config.yaml
n_layer: 9
d_model: 128
n_head: 2
n_kv_head: 2
head_dim: 64
d_mlp: 512
vocab_size: 8192
activation: "gelu"
norm: "layernorm"
norm_place: "pre"
norm_eps: 1e-05
positions: "learned"
qk_norm: false
attn_scale: 0.125
bias: "none"
tie_embeddings: true
parallel_block: false
init: "trunc"
init_std_qkv: 0.0442
init_std_o: 0.0104
init_std_up: 0.0442
init_std_down: 0.0104
optimizer: "adamw"
lr: 0.00304
lr_mult_up: 0.867
beta1: 0.9
beta2: 0.95
lr_head: 0.00642
warmup_steps: 283
schedule: "wsd"
decay_fraction: 0.844
decay_shape: "square"
final_lr_fraction: 0.0
batch_tokens: 16384
seq_len: 512
doc_mask: false
train_tokens: 94510000
steps: 5769
dataset: "wikipedia_en"
Each number is 128 + 24 x the weight over its row's rms, rounded and kept within 0 to 255. Layers, rows and columns count from 0. Numbers have three digits each. The size before them is the row's rms in percent of the matrix's.

# layer 5 MLP down (transposed), 512x128, rms 0.158, rows 287-336, columns 0-63
106:113167084105129127137120113130156113144144157109126133134136089122096080126118148133138121099127142071119088120109110130119133096172098136164165139117132137119127141122162151107126128121091142
100:085097162107145091173137120136157114152160121143131112148104147095185089130125105115132143098131090069127134130112130127132163103169112148114106151125149165149143164072148111148123131116101121
091:124107103117139181167124080136128107122109114100101130143080127137127080099127170124127133115126095192148110116110138164128131157111097112131095136139102130142143149119123148135103129137138150
114:104143074140140127128167164135137101117140113115121110110114096091116102112168114144111110126131142124123151109146175113134107102148147125135100170146127129117124140128154125130139115102130107
101:146112096161135190167130153194137139148117093140149081111114135119118123102134141176107114154095112127104101082115138078138120138131136096128119148143168140120129117173130129124127129091160136
097:140144096105127150100138109106120096126119133106121146118129117097081135177143164109147097138164166144160154123115131147152140120182139120129112147132120135105109149131090073126078111131136073
108:155141135098118169152125133138147148145121119125152155128130143115154153163113114106112141113161109096117156092146096143110170069094140140122107114169104146128127146141122131123146138150181142
113:130127028162142075131103169134128103112098113115149149120120122106108126123140150092181083096142169147114152110131135089144138093119155133129149149133125117121140149117115140136166135136121110
114:153128108096142131168136182145129092111100143132145157098148132094102148136121130155146143116143112127109141144141113128132171128126126143108189121084136121117110146145075125142128136131146142
106:138115103076141131115116158139123135150176115129108156101153145156114122103095094106118168149094132150142130137114131165101143149115148139157155101101118132152140172144110143136141112135087132
104:126101143098115080121146141126117117083131132114088110132182128104132117134093116124134103158144109069137148131114145166149125126091147079133116105158140101120139144143123109125118112147151131
106:070132159060127117177083123139133122185157107123101064102115137139130119117117127108154128147130100149142126126155138146169145119129160159119096139094153128129152135108126080184118101146179100
095:074122145116134110126149127133142152136151116148075165111124133169161163149119123142104115140129103162096144123139120137151081168130111142088138143123122113092118123134118105154132157142121122
098:127138148099156214127165153160149155135115151146143126172157123160087184159139138095094146136133134129121139168136122135126115108129168141093126135134135079101095112123125117084102090133141172
094:131117141136102109152074112147106136138109147122191118147090151132118083108115127101077128132164106149156097154137086158111125133121138143141114131142129120131122125090118142120111099127143125
116:107109113153128091100125110111153112165119152119154130137155098131149139124193093133138127117144108151123091128113097137149151101148115150109139159143098149142130113133131097130164123119091116
083:110105110152139124147108143156143125142121141130144125109108160143112103147090142078148163128097118129165121121134132101136115111103127137109066133110119113184095178103195118100099101140162146
098:105113079106086062117093121143151127148095171146134131149133128155147140141138128124138144139125123127097153145128146147118107087166136136128111175112132135112120130145102078155103148158118126
104:129118151091110155155151115089129105154137139147114099082104154148127138105145135097136134113120109124138159126110132144143170184141104158124105109110118080173143111144124072114152082121084145
086:081129127151163087131174115134112130146101144128129114139130120132166106150120138145231134105129128146177113139117101102153122111141112107152086162149130141129109127096146158141110106131162156
096:115127084147135107096177140131100114157103105132094124138134130115116109089122126098139134132097115147082138087126115071129153170158172153160129112152140159136139169095134164106159142173174131
097:143152148157144162161182151114141105115146118109102139111134075103138127124164165170090075139141088116145103131085162139110132099126119123138109126138171117112087124137084153136149117159157111
086:105160093079107156139145130146118147142125110118134142169159176120136119123120142122151160123153114115151155129085151190117107146118077128111101117129106116168168093128163122139134062107115142
111:137121092136160116120126179149154132109145196109176117110158130092086145118146123125090144097146143157122128111144104142115151118149168124149127127091150099126135141127143174142117119101165170
087:132097149126090153143120153140121120140157101139153079132087124194130143109145162177082109136098166156122143157119130112075149119135154114110076119129167118154120153133115118161127106104129130
092:096119121123107130147135122111104164145127127093130130123090127099162167184126119156142134170168106152133114146107162130056138151109122112138126138129153100170159158108093142101107155141107144
106:107137170161126078112086112119149108083101143139146153140152130143098122119095144116137094079125134092127156127179143111139124091153149128130127121115124145119120131165121105112159182117119138
096:133158168116127122126127146097147146174104141139127124114108157136123133164120164136099175097139123093110115126144134119125101146114154129153096116145101109141174074150127156112131155121169155
114:146114100099139108173107195188104127079108104122097114096125124128152098152133115113149114093124134149112184121135138143109123135117119098140140097158121120129124174122125126140101142122171120
081:134150121115087174128087162121119092142130083126105121105181112131153143126112161121108084133188125102153091162101130088151142155123128141124133150159125147136124084144164194121119132151091091
102:142085113144132115152139133161108150137143150127113120100104102150127126159120148158154119133118113145114123080125118140109124156107070072115113112149122143110111101145154180128130078108134167
123:153119136140130153111158153156145136112155117095107113118120129187117125139118145120133136088134102139106129117099095108174128138104094140160118133099139133100175096118161154122135103175144159
090:127148160137149116128125134100122160146089109155137097141112090145142154109104152117106186122144153130116182123154167121135109140138169143125115145144161115134094111128082098135156099103153099
088:136133087124154141116157128100156169115169137114142156157154138143157143103113119120105148157106124145135140104133151136100127128100107137152125116118125142086145110104169130124127129090127166
105:141141080122095181158105127130097161156098135123123108152082109170119144150159117152111146133128132135132122122114096119110101209085097139139087132141145105172151117122121155128157114110154159
091:125128102148117126126131141136098136115141131111150182127086093097155156121146092137134134147131156132131124086098150150115116169120134148109135139144123123200143116112158112151116120086150113
120:151117177145129185133132094110158106120104127135126141145136142117126134134149117103119122125125148107131109136127136091090131157125132122144150112135150124166097132124125099158139127125088136
123:102164156095126144146147103135132123168158109135095155128122119134152158142130170093117088133132146141140150130126087159150132128119146068081095156146137147138104097124116136142152120127169129
089:089111151105162164120137160107101104159133133075133109158107120110114175117144150162108146122146137124179103109162109077127135107104094134143145111160147144104084140123151158144122135096077152
111:124124110136120105151116160151114158143130143126168146134127103127161118087120098153122089085133152115137156121169096092091109104175091140184116102156137127129120150094130092153157135104129128
120:128057159151154123109126131129128138145113183126146097080100131109128125130143103123148126129117145131103111094114116135093119125140149086126161094124139141153118167106136127126149134137113108
097:137158101150122158118130110145124137069084095147117103108113093113146154112148130092135102142101155122165129108157069119113116084172125096124153145112129114150100155133088174103151103115143085
107:120139164114135054138097163134221127099091124128154124129174141142114146117098110104149136099143128106128119129141134110134136104154115126122150152099146119154122082163114106114124135113143129
082:131125151132114100077131124143134112097145119131131091133162110101136105144145125132120121164116140133159093143150107098103075116156161124160117087138161111165146127070115126072131128107139154
087:131106185110125093133122109083095150141135082122089138105110128160133170165166128147094133169132147145137104154137136125116099146111109134145109098167139135148171148107124141098107151142158141
120:111144141184124116137125111174114142135084151142130117135167153170196112181146144147134114126092131155158138119143134158078072150158130088141118113166108112088122123094109117107110113138131103
106:099141101118126044131093136124131112105130123175110138117154140120127095159125114158134133140166159118142127097132171135131143078177091160128155086123107118112145153117153143145120121074098144
112:163141083098112118131154154176091129113122141104109074122127149116114094133129124104140111156139134109118163143143143135136141117148123131148108106126151082150103140127115104130132135122168108
099:135150147135093141156153079139080100138195139130088118145095141154147120136133160170128119129130133130121071116093090084109136141128153148132161110123167157096079133126129170138152108110125110
080:082132144092154125187061149115134108137164125153158139111121157109129095136132113117145110144125141111144124097142145191141119138069124127161118132139116150144139128160139129143151100105135151
# layer 5 MLP up, 512x128, rms 0.147, rows 288-337, columns 0-63
101:072163135092105106127152083104134136128117097118105172171125129126125151090091112144169117122130109123144116142166114108092091118135128142101114106139141138100140155143092111138157139119100075
083:127118140154081123121080160121108102111139160184140097160125153124122086143086133158125163152131105162106107144137117122143164130101120084087108105096151102098086125165165118073118105116139129
102:084099138102121128143109134180118135126143152130134133136147107129133139106134088123138137120106111119181127164130127114169125072073101150164137151103141161136124126155112116126138152143118120
094:098116153143121127072103089152108145164138125146126185137150106103099115122106064133147120075138146094147151159141144141140138101140111165108150163118086110117123152140084089107103119114114126
098:121138126134145089129172125105122109120103155139118159161174111109104124053102148166158169129135118140130159136139134148147131133121143087100134119137150140116137151136096105124137163162080126
115:153150162137162130123131133138147150128157141127103127150117096174142163094096115107138147096155121117145091106140090129155150101134125144095172146138174075097120082151080111128155118129118068
108:130119170158109134094118134140112127142151179120135148157153132132145090178098083134139112114141055121138110106116123111146086103151123172129133147115120096092150168134081162116080143123132148
108:140145136126081091142134094151144141123108135109137164105132130130095171113116155135137109100109164107150073149088133134151108121154160106120180092162124159105099092127106082127175112095118088
103:132085139106105114144134128168107157140126128158102164127117129100121088123114136114154138149162115180110139146138126139145119132116122104144095133105113135105078100119095136106125130123140133
106:161158125158110118122120130114134146140121152140126134111151158117095120172132086118146111140125154175111070146120130098150158055170127129148180157115103135074127146154129153119078109080115145
102:139160141140125084144128094126123157122111134146091179124092104187094181134105156089148138097109137126147120143175126151117110133096161153138145105182149127117118127134111132119140122128108101
091:125138129146111131126097116125096134124108114131176074168160133094110133128121126133143124122165138098179146132109142126115126075176112100139118122168114115172142145153136133113125130130075108
107:166123152122128116098103098107145113167143124122142145097090120159154122104102133163112094101118134122116143156124104111125167110175128111085125131103174154111114105133091077136115146129107078
094:129098125149109103122099165168144110119142115165157096147126167131164095081084150136119138147124109120110098160116163100141120129113129150159158149101168141131129101116139100081115187147130122
107:111157135153113104133145132107123168137147106141130121147147177131104116114114092067169102116163119167147083143079168135154085130137103109073121146139166113108102111151117141127107130136119083
092:176116132136134123099139112147128098117140128127122183151159097116169140127129086121125086133143138128105119133139181113070153102144106165182170129153115123079115130164081113112129120133130125
104:143137125110103096107111100123122151147131131112174151151153092095138099163126120133121135149140152140098135161135121125125117095120088106096148154135094082113135141128106141113121116112150156
099:121159140149125109141167146133115132092125111138088197178125107122090149089167102133148103122118120096146113103090137111122099136134128163077139163137102144093117113125105142136135100108129084
089:088137109109157107162122177108106120080149129144140099157148158120139151122123128140128162128112087116132125149151080119174158115115109123139131120085165117162112141144136127085112128119141167
098:132187128136092106101142153156136161090119137140123104101170137112108125118064112109153121128145161091123108187155117105168127094115155119123073120149110120114107138128129157146119175132128106
099:067152141140116115116143119107135170124108144159124112164095119136112106143107123131121158101123105105168058141131094136160110122128092154084095152135121133097117135136133132142093103093128122
085:125143125137132128137157119140125121133094141144115085154101095115104087148102101141172123154174128155113127152147084077144121098135168128121155155078147153122118121164122109144135172117107149
107:127171158183126121093101075104154168103125113134149132142112081140163125110072098096125133128113124113110127137111166120121109116126134161076130123148123159103121141157087105158148138127122089
097:168098133119123112077104126124157062156138125128135145132112119164136138108089138161106103110142146103117172099118124080107159114132130153154131078072136128141144104145118073117167162170088138
091:131151147151098124141081144147133078119124198138123135151114140197111132124118128093125175120129138134144140108162111067155155122122109106061108122125128136105124089124134113123151068133085163
092:102148155138133097114109127164133081073125094169133168148157111137117109094119140117159145102105108150128125156151132121183135132148133117089117099123150116092111128155153079096159113111110120
098:120153153106143112118124122169107141083128162136094130178134130113125142096153122113172138143132149132162169113150114108107101129128131127163125118135160172140107111115102160138171128151092136
113:135166164161132124120110124115132148140138123106145161139113124141121154155073042119129135106091129112146124108077144119146148105107143121161150196137159112064155112159083151112125118146156101
087:120104145144129116153116117152115121122140156152151176146119091153075092146112125153146113104105124123107174166113123124176089131122153126151155088122125132087104110132160103163186134156141138
106:144149170128123125120140153114139119113142080131098140150154129104124115127119092095126140147135137122160150202118159139132175103162148104154096130124106068121107097099098119094091140141139104
120:102187161100125120093144083128136099121143187132153098094163123156111172177110136109124086141131120147121145155138107117108136144162122135148144088102090167115159146156075115118146124094111121
096:098149126150095103115104096151169137114125133153149117117091131123150118160085162106135110112149162094120100134084112091110131084135125170162170125111141114099129128158122130085087102140162105
089:109121115175127098111166163140109107106107183100136134158115123129161115140151081162178132155205111156129110117168108087177142123120135175126118148101116089110137121127108109126130089113120108
103:152143134139084109106110091098137095149138134095152172126109151079123160143125143124118092130089119138128118134156163137166183137150113102151144116156126119078139154130112068138139167133145095
082:119106169149166120155123156107100129117114175115131104159173163125093119131074157137150148128111090116174115146159092099152122096138161117100166116096166089123137105134149127146102090104113143
135:109155142107139124134128120128149134117152138138167105165124127167151113141107094100134113130143137124141121163183082121114171106137106151126171153111121112112139094182121104088128166111077139
121:088108153107118117114150133125169104118139130136118130089109152175164116115120109119120105124109151121129133174149091143160164076131152097117147147141102131125123056125066111139089116119140155
097:139134147159111125113146122109132107172152127135118155155141147164103104164059109094144136106157154113133087114143159114147142130116104082119165113129127097053142137133142114112112126157143119
105:137122142098109117101131121130128139134103116123108148190125125142117163126103122185123143096114085144170144095177139102098098131138079141102118136131098127131127130145126120124136119148091159
112:145150129134090085150083092090114148107127155145152127122120120129111139162119142165126133140089125087136128130123112108115135110123131131107128130165135179091094161172138057133122130135119097
091:113145130139172085119126093083130165133179115121115172126099132158153134096117138151136122147155144105132123155133131134107182105117135151103124129138085134112152124111128089108075115109071115
081:111115159123135095133102154131161081099112103144114150159168172128139121124088145103165141115140097112128110140140120094162181126145121144120148133072154143114137108150126117082132139108134109
094:139135136085163122109134135119127140139177086119103142130138179175132131077102131145126126143173100056141150158101104126133171100118083132107118171109093118146148092135144096148137170148089147
089:114082135133110136124137131122145132146113196127156091134130127168147130117105143114136178118156128136131142132146142117161151139116098093074117137143088122149109099159148135137131112107095111
117:150140156154148123136201134147111139128107088149094132129105176089127140108081091128141132145131109132150110171130131117186165121150123109135142102151115090091115100136083102151103174133129090
112:112125139124105106102151117107136107126104150117149125141104165122174164144105118156130103106150118122139164123137123129115106129160102108139133117158143134095150110106083115120124170124130151
108:112119133138075108117139126144107133111126159126141143118162159109106138160118121123132113146103083145131140202160124109147173082106102141136144098121081102093130098103127137097127152127135124
097:102116141158126128110151116100106106134122145154127122132114109099108088175115075111155142126145100136116119122146141135137196124150091086115149130120073084123147154129128133100097166108092104
083:143125137124113131117160140138116093134131173169083162137105148162140108132172158111154096126134159158117093122146125121108094145191082098106128112119124129106110110132150125094148149103133107
091:140153137138126127117108068152125131140157144131115183118141145119147108152147117139129118136128141082099095149120106113157126112134124169098174084136138111073134130164142092135120123100124121